From a checkpoint of a small transformer trained on Wikipedia: width 256, 8 heads of 32.
Each number is 200 + 40 x the weight over the matrix's rms, rounded and kept within 0 to 999. Layers, rows and columns count from 0.

# v: layer 5 attention value, 256x256, rms 0.124, rows 81-101, columns 64-127
# o: layer 5 attention output (transposed), 256x256, rms 0.114, rows 81-100, columns 64-127
# q: layer 5 attention query, 256x256, rms 0.123, rows 96-127, columns 64-127
# k: layer 5 attention key, 256x256, rms 0.12, rows 96-127, columns 64-127
v81,127,234,171,257,203,193,242,244,206,250,221,233,166,201,198,176,269,227,232,174,171,262,155,254,211,237,234,201,181,157,194,199,239,204,184,233,246,151,118,206,235,229,128,237,183,295,200,201,178,188,216,211,203,235,191,200,162,218,191,176,223,219,253,179
o81,295,161,252,194,184,85,206,215,243,182,230,189,162,181,227,143,224,257,217,203,209,215,215,179,194,182,229,173,217,215,233,208,203,212,178,244,243,173,247,170,173,247,196,136,118,153,146,203,203,188,165,186,106,224,204,184,245,211,230,132,230,173,157,171
v82,141,223,165,187,256,182,183,192,190,194,166,230,158,194,165,249,100,199,219,216,216,165,243,211,78,282,253,169,255,176,207,174,264,224,202,210,153,180,158,243,239,154,202,215,187,125,250,166,203,222,153,197,204,188,213,244,236,186,182,223,242,182,212,116
o82,199,188,197,165,229,214,192,205,208,226,192,210,205,149,286,195,175,200,209,133,240,197,139,204,254,209,157,250,205,237,210,267,179,210,154,192,150,219,296,197,170,128,163,233,173,170,196,202,201,293,196,222,167,225,166,236,208,232,221,168,176,194,206,210
v83,165,269,159,211,185,191,205,221,228,190,227,171,153,173,138,170,168,199,222,196,247,260,213,207,224,174,133,141,186,257,191,157,179,148,235,203,169,180,157,237,168,273,239,238,166,184,194,175,210,242,184,209,231,238,188,194,190,158,150,176,250,207,230,226
o83,210,192,198,163,190,204,196,166,214,227,210,181,254,188,243,229,166,129,206,222,201,240,192,240,238,162,249,181,180,149,192,284,227,230,177,227,219,232,243,178,206,198,189,163,197,197,163,182,215,159,172,160,167,175,171,283,198,211,194,218,218,227,187,234
v84,235,216,173,135,195,204,245,162,194,165,149,171,206,202,246,245,229,197,232,206,182,206,176,129,190,148,118,153,138,282,252,214,162,235,167,177,168,229,142,265,166,225,233,231,181,169,202,215,230,271,175,155,202,203,214,202,204,200,170,203,215,188,206,208
o84,185,152,237,125,186,157,152,263,231,207,267,204,195,175,143,179,239,179,178,229,203,210,205,277,184,190,210,218,210,184,211,200,180,214,181,200,194,177,267,232,166,171,155,199,159,231,178,177,149,166,167,171,200,196,139,155,168,266,224,284,206,191,240,203
v85,237,165,194,165,270,156,273,179,241,179,298,223,173,232,272,176,228,195,219,207,203,182,163,183,211,219,174,224,271,156,204,154,236,196,111,223,158,253,225,154,186,127,279,256,217,182,202,167,179,226,160,214,183,227,174,188,208,208,204,205,213,198,162,163
o85,208,181,190,173,162,240,185,204,195,178,214,209,233,188,154,231,212,186,173,215,243,167,169,252,274,202,189,92,94,172,201,202,188,137,197,225,230,208,155,198,226,218,142,238,225,179,226,237,172,273,152,142,220,169,162,174,143,195,194,175,146,226,184,206
v86,156,227,230,214,198,227,216,212,183,195,252,259,131,189,227,192,179,189,174,142,197,271,120,278,234,222,173,173,242,239,217,150,180,183,160,175,235,248,198,219,163,206,221,217,194,292,249,207,235,251,229,217,159,180,127,170,211,190,142,198,234,220,236,177
o86,218,202,247,184,191,175,225,225,251,197,210,166,195,259,166,179,304,209,235,239,220,177,221,194,159,221,199,117,143,190,221,193,209,190,218,235,179,182,267,154,196,239,132,156,183,173,136,182,225,210,211,192,210,202,164,218,192,254,202,175,142,302,203,185
v87,247,150,211,196,190,188,163,217,232,140,222,225,189,224,162,255,197,225,237,201,196,158,212,198,171,235,239,180,180,141,242,213,201,225,172,304,167,136,231,251,187,205,184,228,186,207,189,186,217,119,260,191,201,200,184,251,256,241,238,150,226,200,165,239
o87,116,142,220,183,215,234,182,191,169,195,209,131,250,182,229,202,178,171,267,204,193,206,234,199,257,217,194,197,208,224,173,191,215,203,210,203,185,251,220,200,221,159,132,173,148,236,208,265,217,146,204,267,242,218,216,211,210,173,143,182,197,193,240,172
v88,199,198,168,228,243,268,164,177,134,208,138,168,198,162,159,235,188,184,184,207,229,180,190,214,232,221,225,202,221,190,194,179,144,148,180,220,138,199,203,197,195,244,219,200,167,261,203,197,201,219,202,196,179,230,203,202,161,141,245,180,168,215,187,149
o88,219,251,202,161,224,196,181,210,214,192,182,196,178,238,223,234,237,213,194,172,163,220,262,171,228,145,210,233,249,245,236,225,221,189,214,151,156,254,238,223,201,178,187,200,204,266,218,211,102,243,249,120,174,152,239,157,221,191,193,157,204,179,244,216
v89,208,213,201,229,179,263,183,210,200,271,181,187,172,210,212,154,236,167,200,231,211,176,267,206,148,206,161,176,200,258,192,226,209,282,215,195,200,263,207,172,223,149,159,148,205,194,203,199,201,183,159,167,173,193,241,202,188,192,192,221,173,217,221,159
o89,250,252,225,151,218,232,217,225,242,246,165,197,231,217,186,181,160,254,172,137,167,196,174,208,221,187,251,168,182,181,236,197,198,151,236,172,138,168,167,202,168,193,267,198,247,155,209,188,176,193,176,215,216,178,205,189,182,205,184,174,167,154,163,191
v90,122,247,204,180,203,239,238,224,262,207,164,223,218,239,208,129,234,247,190,199,139,231,182,241,187,152,175,208,224,173,204,253,265,187,207,214,209,216,199,168,240,247,175,134,245,257,211,242,235,140,221,224,244,179,173,253,142,230,140,216,217,147,147,167
o90,209,154,224,183,200,173,178,200,187,209,245,177,265,203,214,259,128,147,176,197,240,185,206,206,144,244,262,202,128,100,243,181,213,212,189,209,211,206,187,237,229,144,159,215,195,178,152,199,223,214,224,186,178,242,207,223,214,161,207,211,166,180,212,257
v91,162,226,198,228,218,210,236,168,228,228,261,182,171,218,206,198,237,173,149,123,242,160,196,250,173,194,181,178,213,193,162,211,197,221,206,165,178,224,190,199,259,271,211,128,215,193,244,203,219,271,197,153,263,235,160,209,175,183,153,203,213,185,214,164
o91,223,180,209,149,191,89,169,157,266,178,238,232,210,217,238,147,162,205,178,147,216,190,260,227,254,207,177,189,206,161,206,201,169,187,154,225,225,207,221,213,164,204,196,189,185,193,158,211,179,177,213,207,104,167,195,209,163,197,196,165,186,240,163,202
v92,226,252,152,276,211,157,210,225,232,168,179,236,208,187,212,215,198,220,187,217,180,204,160,174,209,254,236,188,210,205,253,179,267,204,204,243,292,208,184,127,213,248,177,135,242,200,152,225,227,159,157,148,190,251,213,219,184,253,219,204,225,208,237,213
o92,284,225,218,150,286,276,234,171,137,176,307,149,305,204,180,189,151,199,257,174,144,275,206,305,222,167,259,116,166,162,267,174,138,309,181,122,191,207,186,156,218,183,195,181,222,142,193,215,258,140,181,225,256,172,230,173,241,148,216,263,197,169,170,184
v93,172,226,210,186,222,142,177,220,251,195,205,238,163,204,181,195,200,238,207,194,273,217,183,216,210,215,168,162,180,184,202,225,193,147,214,285,279,186,154,199,236,295,164,177,204,182,173,144,196,208,205,171,191,202,238,227,140,213,228,202,199,206,264,208
o93,167,222,182,153,197,146,180,168,168,131,339,232,264,169,195,193,209,303,187,206,188,214,176,161,142,203,248,127,171,226,204,216,158,200,230,130,194,225,223,184,177,181,162,174,142,99,271,196,263,146,127,137,159,157,232,229,100,134,162,204,203,181,171,276
v94,222,200,213,212,204,193,261,188,160,200,247,228,197,174,181,169,140,205,171,197,201,223,197,139,258,153,168,200,209,195,223,149,101,209,217,215,224,243,200,200,158,191,221,205,208,172,238,229,255,256,152,203,172,223,188,211,236,200,152,237,215,208,234,248
o94,225,226,174,194,169,222,190,151,205,230,163,169,171,270,201,198,228,231,228,176,174,252,171,245,205,216,194,178,127,247,219,203,206,197,146,201,212,231,162,218,167,179,157,177,236,188,143,229,257,147,211,139,259,216,232,155,250,240,198,211,183,254,225,184
v95,117,239,214,261,136,101,238,216,198,191,214,185,194,180,107,219,265,254,197,159,272,221,179,235,253,177,210,135,182,226,142,177,211,159,112,207,197,237,215,214,176,189,227,221,171,208,199,161,168,170,277,256,214,219,212,175,262,160,213,260,194,184,219,200
o95,187,228,153,152,228,149,208,167,190,197,181,167,150,257,222,217,272,164,231,194,178,174,201,205,249,233,120,265,220,280,220,192,221,225,296,169,206,191,128,149,175,207,158,198,198,173,184,184,176,203,131,167,220,129,199,171,111,171,164,194,179,205,207,238
q96,192,197,176,196,146,149,245,150,219,191,198,161,213,139,226,147,201,135,223,238,281,261,238,200,150,216,188,150,156,175,173,152,222,90,234,216,133,263,183,286,167,240,154,230,243,187,176,199,149,188,243,162,191,152,150,181,164,172,301,237,112,184,155,254
k96,245,233,240,153,188,185,236,205,193,228,180,262,192,190,268,225,161,263,251,159,144,162,194,174,171,311,207,172,170,201,180,245,87,227,189,178,188,124,223,166,164,204,169,197,181,143,236,206,235,179,185,160,216,222,174,278,140,133,166,165,176,210,263,198
q97,195,193,179,216,186,236,202,159,237,176,256,182,269,244,166,173,289,199,220,211,206,227,197,154,226,237,236,186,179,170,238,214,155,185,287,230,146,201,173,219,220,174,166,191,245,205,175,145,239,197,191,213,203,206,231,219,245,211,179,248,210,227,154,186
k97,191,183,211,241,143,156,213,179,206,220,164,234,140,236,147,214,159,164,145,198,285,279,195,239,226,207,122,216,192,241,162,185,153,157,190,189,240,174,169,198,188,205,187,252,238,149,162,146,182,103,261,238,195,254,193,188,234,175,208,188,153,165,224,195
q98,221,237,199,154,274,238,227,237,241,197,205,235,202,192,223,295,190,231,141,166,178,167,168,197,238,200,243,204,228,208,191,232,196,213,193,172,174,216,212,144,185,217,251,195,180,169,203,181,172,240,202,175,151,240,255,282,247,210,166,187,250,232,238,187
k98,230,258,245,186,243,178,234,192,186,157,228,124,198,174,224,130,221,185,230,262,211,228,179,228,159,145,237,177,224,146,192,147,232,202,175,265,224,108,219,260,232,200,241,274,129,236,192,231,215,179,153,210,168,252,234,181,184,242,244,255,151,187,208,182
q99,149,177,163,186,180,213,230,182,195,278,217,202,212,209,227,163,198,120,131,182,186,265,187,125,211,259,162,220,219,107,266,223,191,119,232,193,220,186,255,205,241,273,182,146,207,265,199,283,186,164,243,201,105,209,165,186,247,212,275,184,123,183,177,120
k99,210,221,145,188,309,261,183,165,139,210,127,150,218,263,196,223,179,207,253,229,184,299,255,214,252,182,234,171,217,187,98,238,302,174,221,199,234,178,212,209,158,105,186,256,226,245,245,201,169,220,239,195,217,132,178,190,228,204,202,202,190,233,187,304
q100,132,203,199,158,121,149,215,216,225,275,178,186,203,154,237,180,146,164,169,168,335,203,205,168,165,157,194,260,162,193,179,202,267,165,253,213,183,209,192,208,196,206,145,160,145,219,203,186,118,180,202,223,195,193,146,174,180,220,290,261,179,215,175,155
k100,225,194,238,140,190,165,219,183,191,242,182,228,201,217,220,201,186,199,195,222,214,225,204,240,226,268,180,141,158,180,133,227,167,257,114,188,215,132,202,227,194,196,207,186,218,148,240,218,188,213,193,148,192,241,205,220,176,173,187,163,132,168,176,200
q101,175,187,185,172,164,218,216,180,203,188,238,178,224,204,183,192,217,181,227,209,172,241,210,189,191,280,240,234,156,179,244,186,217,165,244,195,180,187,245,233,220,229,189,167,215,188,193,173,173,176,237,193,164,184,167,276,266,224,253,235,166,209,173,225
k101,188,210,208,210,192,199,190,181,152,222,173,197,195,212,192,194,212,214,195,261,219,296,221,217,195,193,216,138,206,183,154,137,255,187,215,166,179,227,202,246,250,148,216,240,166,205,183,206,203,194,213,200,204,218,204,167,223,255,172,235,169,166,216,221
q102,195,195,236,195,175,201,183,213,159,200,229,156,249,236,201,230,244,218,266,219,184,209,220,219,236,263,232,162,229,172,221,121,176,220,229,146,160,168,216,182,190,191,195,224,214,144,229,193,232,196,222,208,192,143,185,278,227,178,217,197,135,192,209,233
k102,252,257,164,264,212,207,196,198,266,147,269,150,185,205,147,149,249,202,146,210,225,168,215,210,162,95,190,281,251,204,250,133,192,194,190,234,177,240,222,135,270,263,222,227,216,184,178,165,240,227,235,235,191,167,189,217,244,255,214,223,307,283,206,150
q103,236,189,230,184,191,249,182,161,181,149,197,230,208,189,225,241,234,212,194,219,131,170,215,249,237,164,202,200,218,174,214,267,202,222,159,224,243,188,182,143,174,178,249,240,215,189,189,172,260,186,158,190,179,218,227,145,166,197,115,160,259,192,212,208
k103,191,213,160,196,212,179,196,218,250,200,238,171,193,238,184,196,187,208,223,157,157,197,193,203,220,185,225,230,227,230,222,192,190,181,230,157,174,218,188,232,170,186,199,223,184,202,196,195,189,194,232,201,230,216,155,180,205,179,196,218,211,212,201,207
q104,154,193,160,170,182,182,239,187,178,180,206,143,173,211,170,199,200,190,215,151,224,194,231,204,148,236,226,207,155,188,128,115,192,166,217,198,178,160,192,279,203,204,165,181,165,181,219,192,181,224,205,262,231,137,156,211,233,215,324,228,184,183,199,166
k104,238,210,245,222,169,210,161,218,219,282,207,213,199,147,195,195,216,206,206,238,180,179,193,182,219,235,180,222,183,182,202,212,163,205,192,168,229,194,235,241,213,250,234,150,238,192,209,155,244,199,206,196,167,188,270,198,192,238,141,207,273,226,196,222
q105,193,142,205,222,157,200,204,193,168,192,176,169,219,229,181,248,151,197,217,225,208,146,187,242,190,246,213,192,202,199,204,187,182,221,174,150,218,195,211,235,148,157,198,208,223,188,230,142,188,256,164,164,243,193,169,228,195,222,230,204,196,168,222,223
k105,206,200,204,226,128,99,227,224,229,213,251,218,215,141,198,203,230,151,200,176,201,174,165,230,240,162,245,226,270,216,175,273,187,253,194,215,126,194,207,101,249,209,203,124,205,88,185,135,222,172,178,198,224,249,199,222,237,206,134,225,278,229,184,197
q106,210,158,149,180,263,230,157,162,262,182,191,225,212,221,170,254,244,190,195,195,184,172,199,182,236,166,109,230,253,202,181,230,275,191,134,148,175,186,220,171,189,203,196,177,196,175,200,253,260,225,289,264,171,218,200,224,224,221,139,185,252,196,152,197
k106,228,117,210,198,204,173,172,166,193,228,243,174,240,195,207,224,98,222,198,151,270,222,200,144,167,298,188,234,145,204,199,156,140,273,112,203,272,206,212,160,180,177,141,255,185,224,209,182,193,276,252,129,143,210,157,194,165,180,243,232,190,148,251,211
q107,177,210,194,207,209,184,192,231,225,188,254,183,197,134,117,155,195,210,167,219,228,196,167,116,201,192,212,211,210,243,246,190,208,161,278,234,208,285,182,194,252,217,221,168,217,207,158,217,186,155,191,179,257,186,230,274,237,179,207,192,209,144,226,164
k107,212,233,191,165,214,205,201,212,171,197,169,203,256,194,195,236,177,184,195,216,251,221,224,234,170,168,180,220,186,133,173,168,231,205,176,238,203,204,216,219,175,213,210,203,192,213,231,222,176,222,213,212,183,185,223,183,210,240,230,153,190,214,168,217
q108,186,221,150,174,245,163,233,192,217,205,173,221,222,205,225,201,180,206,174,202,164,173,175,229,147,233,177,140,215,216,260,189,212,179,186,200,281,158,277,226,207,161,176,201,205,176,226,208,249,244,202,187,151,178,216,191,229,163,203,141,187,177,231,173
k108,176,205,246,213,187,237,202,195,199,211,191,201,209,179,190,194,232,182,242,206,159,205,220,171,237,248,225,209,221,205,234,199,142,218,208,175,212,216,208,179,177,201,168,201,212,175,136,180,209,179,187,211,214,172,148,172,131,215,153,261,200,179,222,222
q109,249,224,165,266,220,235,185,245,166,174,178,218,202,235,181,260,174,224,197,231,173,165,170,242,190,157,248,227,160,189,184,171,134,209,158,280,257,257,219,196,235,168,196,129,206,210,183,265,220,149,190,132,252,216,190,203,158,220,213,206,201,131,192,145
k109,189,200,135,193,231,249,208,266,145,217,200,219,195,138,157,144,224,195,185,182,247,206,134,173,179,196,125,108,352,193,227,221,181,153,200,195,151,246,214,296,199,211,192,205,217,225,188,228,195,198,156,190,203,278,234,192,277,240,189,259,165,151,123,258
q110,205,137,251,237,240,180,226,249,200,209,177,239,182,149,241,203,201,222,171,243,225,206,274,179,139,220,222,207,251,130,205,174,162,189,230,260,202,204,233,131,192,195,196,130,200,248,158,206,250,217,200,223,167,210,213,199,233,217,237,170,194,215,149,147
k110,247,165,153,262,240,233,215,185,168,257,231,223,223,208,200,209,261,215,293,151,213,199,158,259,270,234,181,160,240,221,248,183,204,199,234,135,179,204,262,198,196,184,198,240,194,150,311,178,209,145,177,140,133,170,130,225,190,149,166,243,230,135,288,266
q111,250,151,160,155,201,99,149,183,168,188,240,186,270,186,57,206,156,150,250,229,237,144,145,219,222,269,151,210,198,291,199,181,125,261,211,169,196,172,206,195,266,176,186,276,140,215,230,205,146,176,198,201,235,212,212,144,187,258,228,216,210,200,197,197
k111,96,233,130,193,227,182,158,213,164,233,207,240,275,199,283,171,201,131,133,203,190,134,134,251,207,143,195,203,226,70,155,183,257,130,262,269,76,250,194,159,202,272,197,144,186,155,228,95,190,199,221,299,228,245,239,279,206,209,125,143,161,257,194,214
q112,211,212,162,209,232,226,183,169,127,237,115,156,163,267,200,196,147,139,141,271,185,167,166,260,194,234,285,211,147,182,242,216,200,186,181,177,191,190,215,150,165,154,169,168,147,235,196,220,184,188,158,168,143,199,193,171,204,227,129,182,223,240,192,251
k112,214,207,207,208,223,236,235,205,255,196,206,260,195,176,215,174,246,235,235,190,180,251,191,154,214,228,201,185,219,232,186,249,142,175,206,204,198,183,201,207,203,186,209,235,191,148,207,178,251,198,160,184,248,203,206,222,207,270,165,251,158,189,215,181
q113,190,161,164,208,182,151,176,182,262,177,264,210,149,255,127,124,244,200,252,182,187,192,176,227,175,228,275,222,185,196,164,191,219,199,187,248,209,197,221,178,240,222,192,244,169,107,170,299,150,260,177,226,237,196,176,198,245,214,179,128,235,236,292,177
k113,191,230,231,156,271,164,158,235,148,231,241,188,281,198,214,241,134,207,187,151,285,199,162,258,166,247,236,175,274,172,235,172,139,214,161,277,328,137,282,223,153,299,187,227,197,305,225,217,173,176,240,212,177,241,250,252,203,196,219,197,175,220,180,158
q114,170,196,200,187,191,230,196,258,216,210,211,227,166,175,184,222,262,135,206,251,196,269,132,209,171,172,211,169,95,212,178,135,200,163,180,236,214,149,228,158,132,184,153,168,113,191,206,185,205,208,135,198,168,208,157,170,237,128,248,223,200,221,254,258
k114,152,220,215,265,227,209,253,221,246,163,162,173,166,258,262,221,241,195,189,172,243,153,269,145,253,206,235,218,253,269,224,134,181,102,131,224,220,218,171,199,248,184,262,243,271,244,237,157,158,182,218,140,250,168,240,239,285,148,164,239,243,166,148,198
q115,210,200,130,226,224,237,243,208,184,170,215,204,210,208,257,166,223,174,184,192,195,193,227,99,210,216,166,188,256,157,219,212,214,217,207,173,187,189,208,158,147,149,231,218,241,214,148,215,242,146,262,206,177,238,171,147,185,187,131,190,216,204,161,200
k115,166,202,259,147,211,263,224,179,205,201,179,198,182,182,169,143,250,190,250,195,170,188,159,190,210,257,155,171,189,198,196,135,206,223,214,208,254,200,197,311,221,170,188,226,220,196,184,170,232,231,188,185,160,204,191,173,177,235,179,238,193,171,299,237
q116,164,184,214,158,222,263,227,187,155,154,275,220,248,254,185,197,233,193,256,271,199,194,188,203,139,299,172,169,265,174,172,218,185,276,137,243,188,194,174,197,258,222,173,276,211,207,172,208,187,242,186,207,250,182,194,124,155,208,192,112,204,209,199,216
k116,171,228,151,260,214,241,243,177,158,231,149,175,203,167,191,276,191,178,230,213,225,186,122,234,230,224,223,250,173,170,174,158,239,227,188,178,212,233,231,186,225,160,175,231,153,153,268,161,104,185,193,190,135,200,109,206,171,169,146,258,246,164,267,285
q117,178,276,247,190,99,215,140,237,195,155,178,227,154,200,193,218,164,298,175,224,242,230,239,238,203,167,222,228,114,157,202,254,185,169,187,208,261,150,221,264,148,188,207,202,111,100,127,163,197,213,171,209,180,165,321,168,225,146,169,214,155,196,144,190
k117,199,227,139,259,155,233,257,229,184,160,235,233,317,228,221,161,209,192,186,208,163,176,262,206,249,218,190,214,200,281,266,192,181,108,253,103,234,213,230,174,157,218,223,156,254,205,243,165,228,168,304,245,206,212,199,182,240,140,183,223,214,127,186,221
q118,179,211,208,144,219,170,174,170,244,151,169,238,201,282,165,156,207,254,136,157,177,246,128,181,161,199,114,191,153,233,200,212,228,211,196,267,241,219,185,213,232,169,192,119,244,195,194,217,235,152,212,165,237,151,196,247,230,175,196,182,232,269,175,224
k118,194,180,176,137,139,281,193,237,79,213,211,191,236,183,238,177,107,191,211,275,245,183,229,128,184,167,199,269,151,143,184,212,209,204,224,241,215,201,175,280,156,251,111,227,207,220,202,204,181,113,141,136,144,158,175,180,105,133,249,197,136,65,177,216
q119,222,263,179,195,247,200,115,225,192,209,228,206,236,122,197,234,238,278,132,221,181,214,201,141,208,143,210,236,167,132,225,159,165,196,172,205,230,235,220,182,217,239,208,176,235,249,156,277,236,109,251,102,182,256,228,208,231,131,215,187,249,130,183,161
k119,214,212,178,192,210,212,179,225,202,213,185,199,250,196,187,209,197,182,236,163,209,188,212,192,188,136,203,214,158,153,174,180,272,192,213,218,184,184,204,242,180,186,208,182,167,187,275,211,156,196,169,194,228,186,204,157,189,177,249,172,174,177,138,244
q120,246,221,188,255,171,152,179,258,230,203,242,164,197,195,140,184,201,136,219,196,167,203,236,190,214,133,215,239,257,202,183,81,135,207,203,220,184,217,252,209,130,220,168,183,258,264,200,180,205,246,221,150,193,240,189,197,207,227,197,233,214,178,228,276
k120,184,284,173,127,243,243,200,165,93,172,153,177,180,169,221,145,141,320,202,151,197,244,214,154,144,201,104,142,166,144,234,195,167,141,254,175,146,207,213,228,180,266,265,216,144,205,191,149,171,207,184,254,222,231,284,232,204,114,224,189,202,236,163,195
q121,198,191,168,222,220,269,217,118,208,179,232,179,148,180,194,196,271,118,256,172,246,266,179,110,262,263,191,170,159,202,160,113,253,140,178,253,269,189,225,298,231,177,148,230,196,206,225,183,207,262,165,211,227,239,125,292,189,215,166,215,137,232,226,236
k121,222,177,223,209,201,65,153,208,276,293,187,237,175,237,197,251,168,210,157,258,231,170,172,218,189,229,229,305,258,169,236,228,153,125,189,255,168,167,172,118,164,220,283,137,232,137,175,223,214,267,249,195,189,224,296,232,202,216,238,199,299,193,289,111
q122,251,213,171,176,259,275,187,245,212,151,169,249,312,181,202,188,168,244,170,119,212,195,176,170,189,195,186,212,250,50,253,195,297,183,227,213,218,276,244,162,219,247,217,168,203,195,209,200,273,216,186,179,202,289,179,280,206,155,157,109,253,196,187,253
k122,219,149,196,149,271,235,184,218,229,213,185,178,213,203,254,157,217,219,271,240,169,299,247,157,129,179,210,194,168,207,271,174,192,192,208,188,236,205,243,191,192,94,217,321,138,214,246,272,130,202,177,209,186,154,207,135,175,280,196,204,194,163,204,220
q123,179,223,273,248,196,267,262,161,158,182,190,158,108,225,128,218,216,201,199,156,169,188,278,223,221,289,225,210,182,241,277,183,161,182,191,287,185,232,152,204,246,206,161,270,223,160,205,278,273,173,214,198,182,168,225,247,185,171,226,152,277,213,235,95
k123,258,209,93,144,184,138,174,273,222,221,259,251,249,237,219,205,247,210,102,204,223,177,165,86,187,133,186,240,205,156,145,158,233,271,145,157,208,192,199,176,95,231,226,180,152,143,230,224,104,218,265,177,194,215,194,216,225,185,218,160,152,179,197,208
q124,196,216,175,193,176,225,220,256,227,194,212,252,179,133,258,171,242,161,237,189,251,131,214,142,152,183,179,281,235,159,216,154,148,311,231,194,238,151,135,136,215,113,130,149,177,243,202,169,178,204,255,167,218,266,233,212,131,212,172,251,207,237,84,271
k124,186,124,208,257,226,321,278,192,243,217,199,191,192,234,199,126,203,72,155,243,184,232,134,211,149,212,215,95,127,157,135,97,304,129,188,159,244,170,180,300,214,171,203,189,197,205,184,187,245,242,134,172,103,158,204,219,199,231,156,212,192,159,206,219
q125,140,209,330,194,183,172,177,131,233,189,158,254,117,285,204,184,253,127,230,194,188,222,210,193,219,159,219,267,240,241,244,136,155,226,243,215,205,162,243,230,251,155,122,231,189,126,237,265,207,147,161,156,240,236,200,282,246,131,187,182,179,160,294,235
k125,197,223,183,234,156,205,213,228,156,195,176,175,176,183,149,214,323,152,203,243,178,232,151,188,174,188,212,232,220,142,188,226,145,192,211,229,199,224,168,167,125,245,197,201,130,223,175,195,172,177,251,255,199,231,234,236,202,225,246,189,175,208,203,163
q126,225,152,194,210,225,159,166,195,210,204,253,245,239,270,193,225,145,170,152,176,230,172,77,276,202,169,144,264,272,182,206,265,192,184,232,221,236,200,199,224,70,184,182,195,141,176,184,253,224,165,234,144,145,226,168,122,214,236,140,225,236,244,169,148
k126,159,220,197,137,271,140,235,227,190,273,221,180,131,226,244,161,147,174,219,147,279,168,201,140,265,150,188,201,184,184,219,258,202,288,152,245,243,158,177,167,213,190,169,175,218,196,193,166,249,310,167,298,216,196,208,249,238,364,292,162,258,262,268,101
q127,147,209,199,199,166,213,196,188,233,169,257,154,285,171,176,181,78,218,184,246,187,194,112,178,231,157,216,227,253,206,162,163,242,77,244,162,214,243,225,227,205,224,182,194,176,154,135,172,298,111,191,137,213,257,232,258,227,183,188,209,205,242,202,184
k127,196,146,181,223,193,116,213,237,147,181,210,153,182,204,224,207,240,195,225,185,214,245,280,176,173,161,269,218,175,257,208,139,247,245,127,166,189,250,181,258,148,101,206,161,190,199,219,154,160,245,183,224,198,191,242,193,232,126,319,169,131,222,175,284
v96,193,278,192,164,182,239,156,259,167,185,184,268,175,179,161,227,163,250,244,123,162,275,191,194,221,217,172,117,173,213,198,191,204,185,229,157,224,161,210,189,165,221,277,236,185,132,270,210,186,173,132,214,74,226,141,210,201,134,223,204,164,213,127,189
o96,226,197,167,150,215,173,271,230,202,163,129,223,223,167,184,231,194,239,141,153,205,223,158,230,123,265,188,162,182,240,199,211,224,233,239,232,186,204,209,233,249,212,251,123,258,144,256,232,176,228,133,189,223,205,237,189,210,209,228,213,233,231,207,160
v97,201,160,165,240,213,291,129,195,122,199,225,211,231,175,191,208,130,227,196,213,257,159,177,147,246,199,178,141,198,249,193,255,197,167,242,204,213,184,234,168,207,203,131,261,232,250,229,242,146,170,206,218,139,172,244,238,162,205,184,200,282,177,193,232
o97,199,206,196,217,207,246,245,225,214,265,232,196,225,198,198,216,177,201,203,224,246,215,202,212,146,231,265,254,218,198,213,171,224,156,163,238,163,162,285,185,230,166,226,279,206,247,238,303,213,159,218,183,249,260,156,223,190,87,255,181,250,137,182,201
v98,227,246,143,198,178,214,195,198,161,243,206,220,206,185,236,157,190,199,221,203,171,196,126,168,154,258,157,189,164,256,193,201,179,168,176,196,245,270,145,259,175,193,196,208,231,261,144,235,143,233,229,226,124,224,201,269,213,178,187,224,198,137,176,222
o98,185,197,135,220,219,220,187,254,150,158,189,178,190,166,211,164,209,117,229,297,106,184,180,151,229,257,210,228,176,178,266,247,216,208,237,221,183,146,193,186,212,143,250,211,194,222,124,197,203,230,218,202,175,187,161,254,171,143,178,219,130,177,160,178
v99,173,137,186,181,186,202,201,178,184,266,206,209,177,192,302,224,227,196,164,291,253,238,207,237,160,194,167,168,210,192,204,221,220,157,226,167,246,160,245,258,240,216,133,190,152,191,221,138,192,232,162,194,117,266,220,211,217,220,238,214,266,174,170,220
o99,223,181,112,223,265,146,242,187,190,285,208,144,175,219,174,201,139,193,203,228,191,217,181,282,221,200,228,220,161,199,224,207,191,172,214,120,162,208,240,118,134,212,234,117,102,175,278,206,166,122,148,318,222,173,220,180,137,160,211,199,154,169,198,266
v100,209,178,244,213,176,214,179,250,253,278,125,195,109,182,208,184,218,237,196,226,264,197,162,230,200,200,252,205,218,182,208,220,228,220,188,215,192,296,166,262,251,184,158,60,314,194,186,171,213,198,193,253,197,258,272,102,209,209,191,191,219,204,233,110
o100,170,118,184,261,222,267,262,227,278,214,249,218,147,176,179,107,252,238,145,199,203,138,251,234,162,161,224,294,224,217,279,207,249,194,211,214,190,177,164,172,265,226,167,178,254,193,238,171,152,241,253,258,265,193,190,192,194,230,162,219,202,236,161,187
v101,148,191,149,201,242,131,215,150,163,257,183,181,118,234,203,207,155,197,164,213,251,253,228,246,148,116,221,282,183,184,207,131,157,203,268,192,131,174,238,190,192,167,152,278,157,193,133,161,181,265,200,153,295,187,161,163,192,253,153,229,221,254,223,182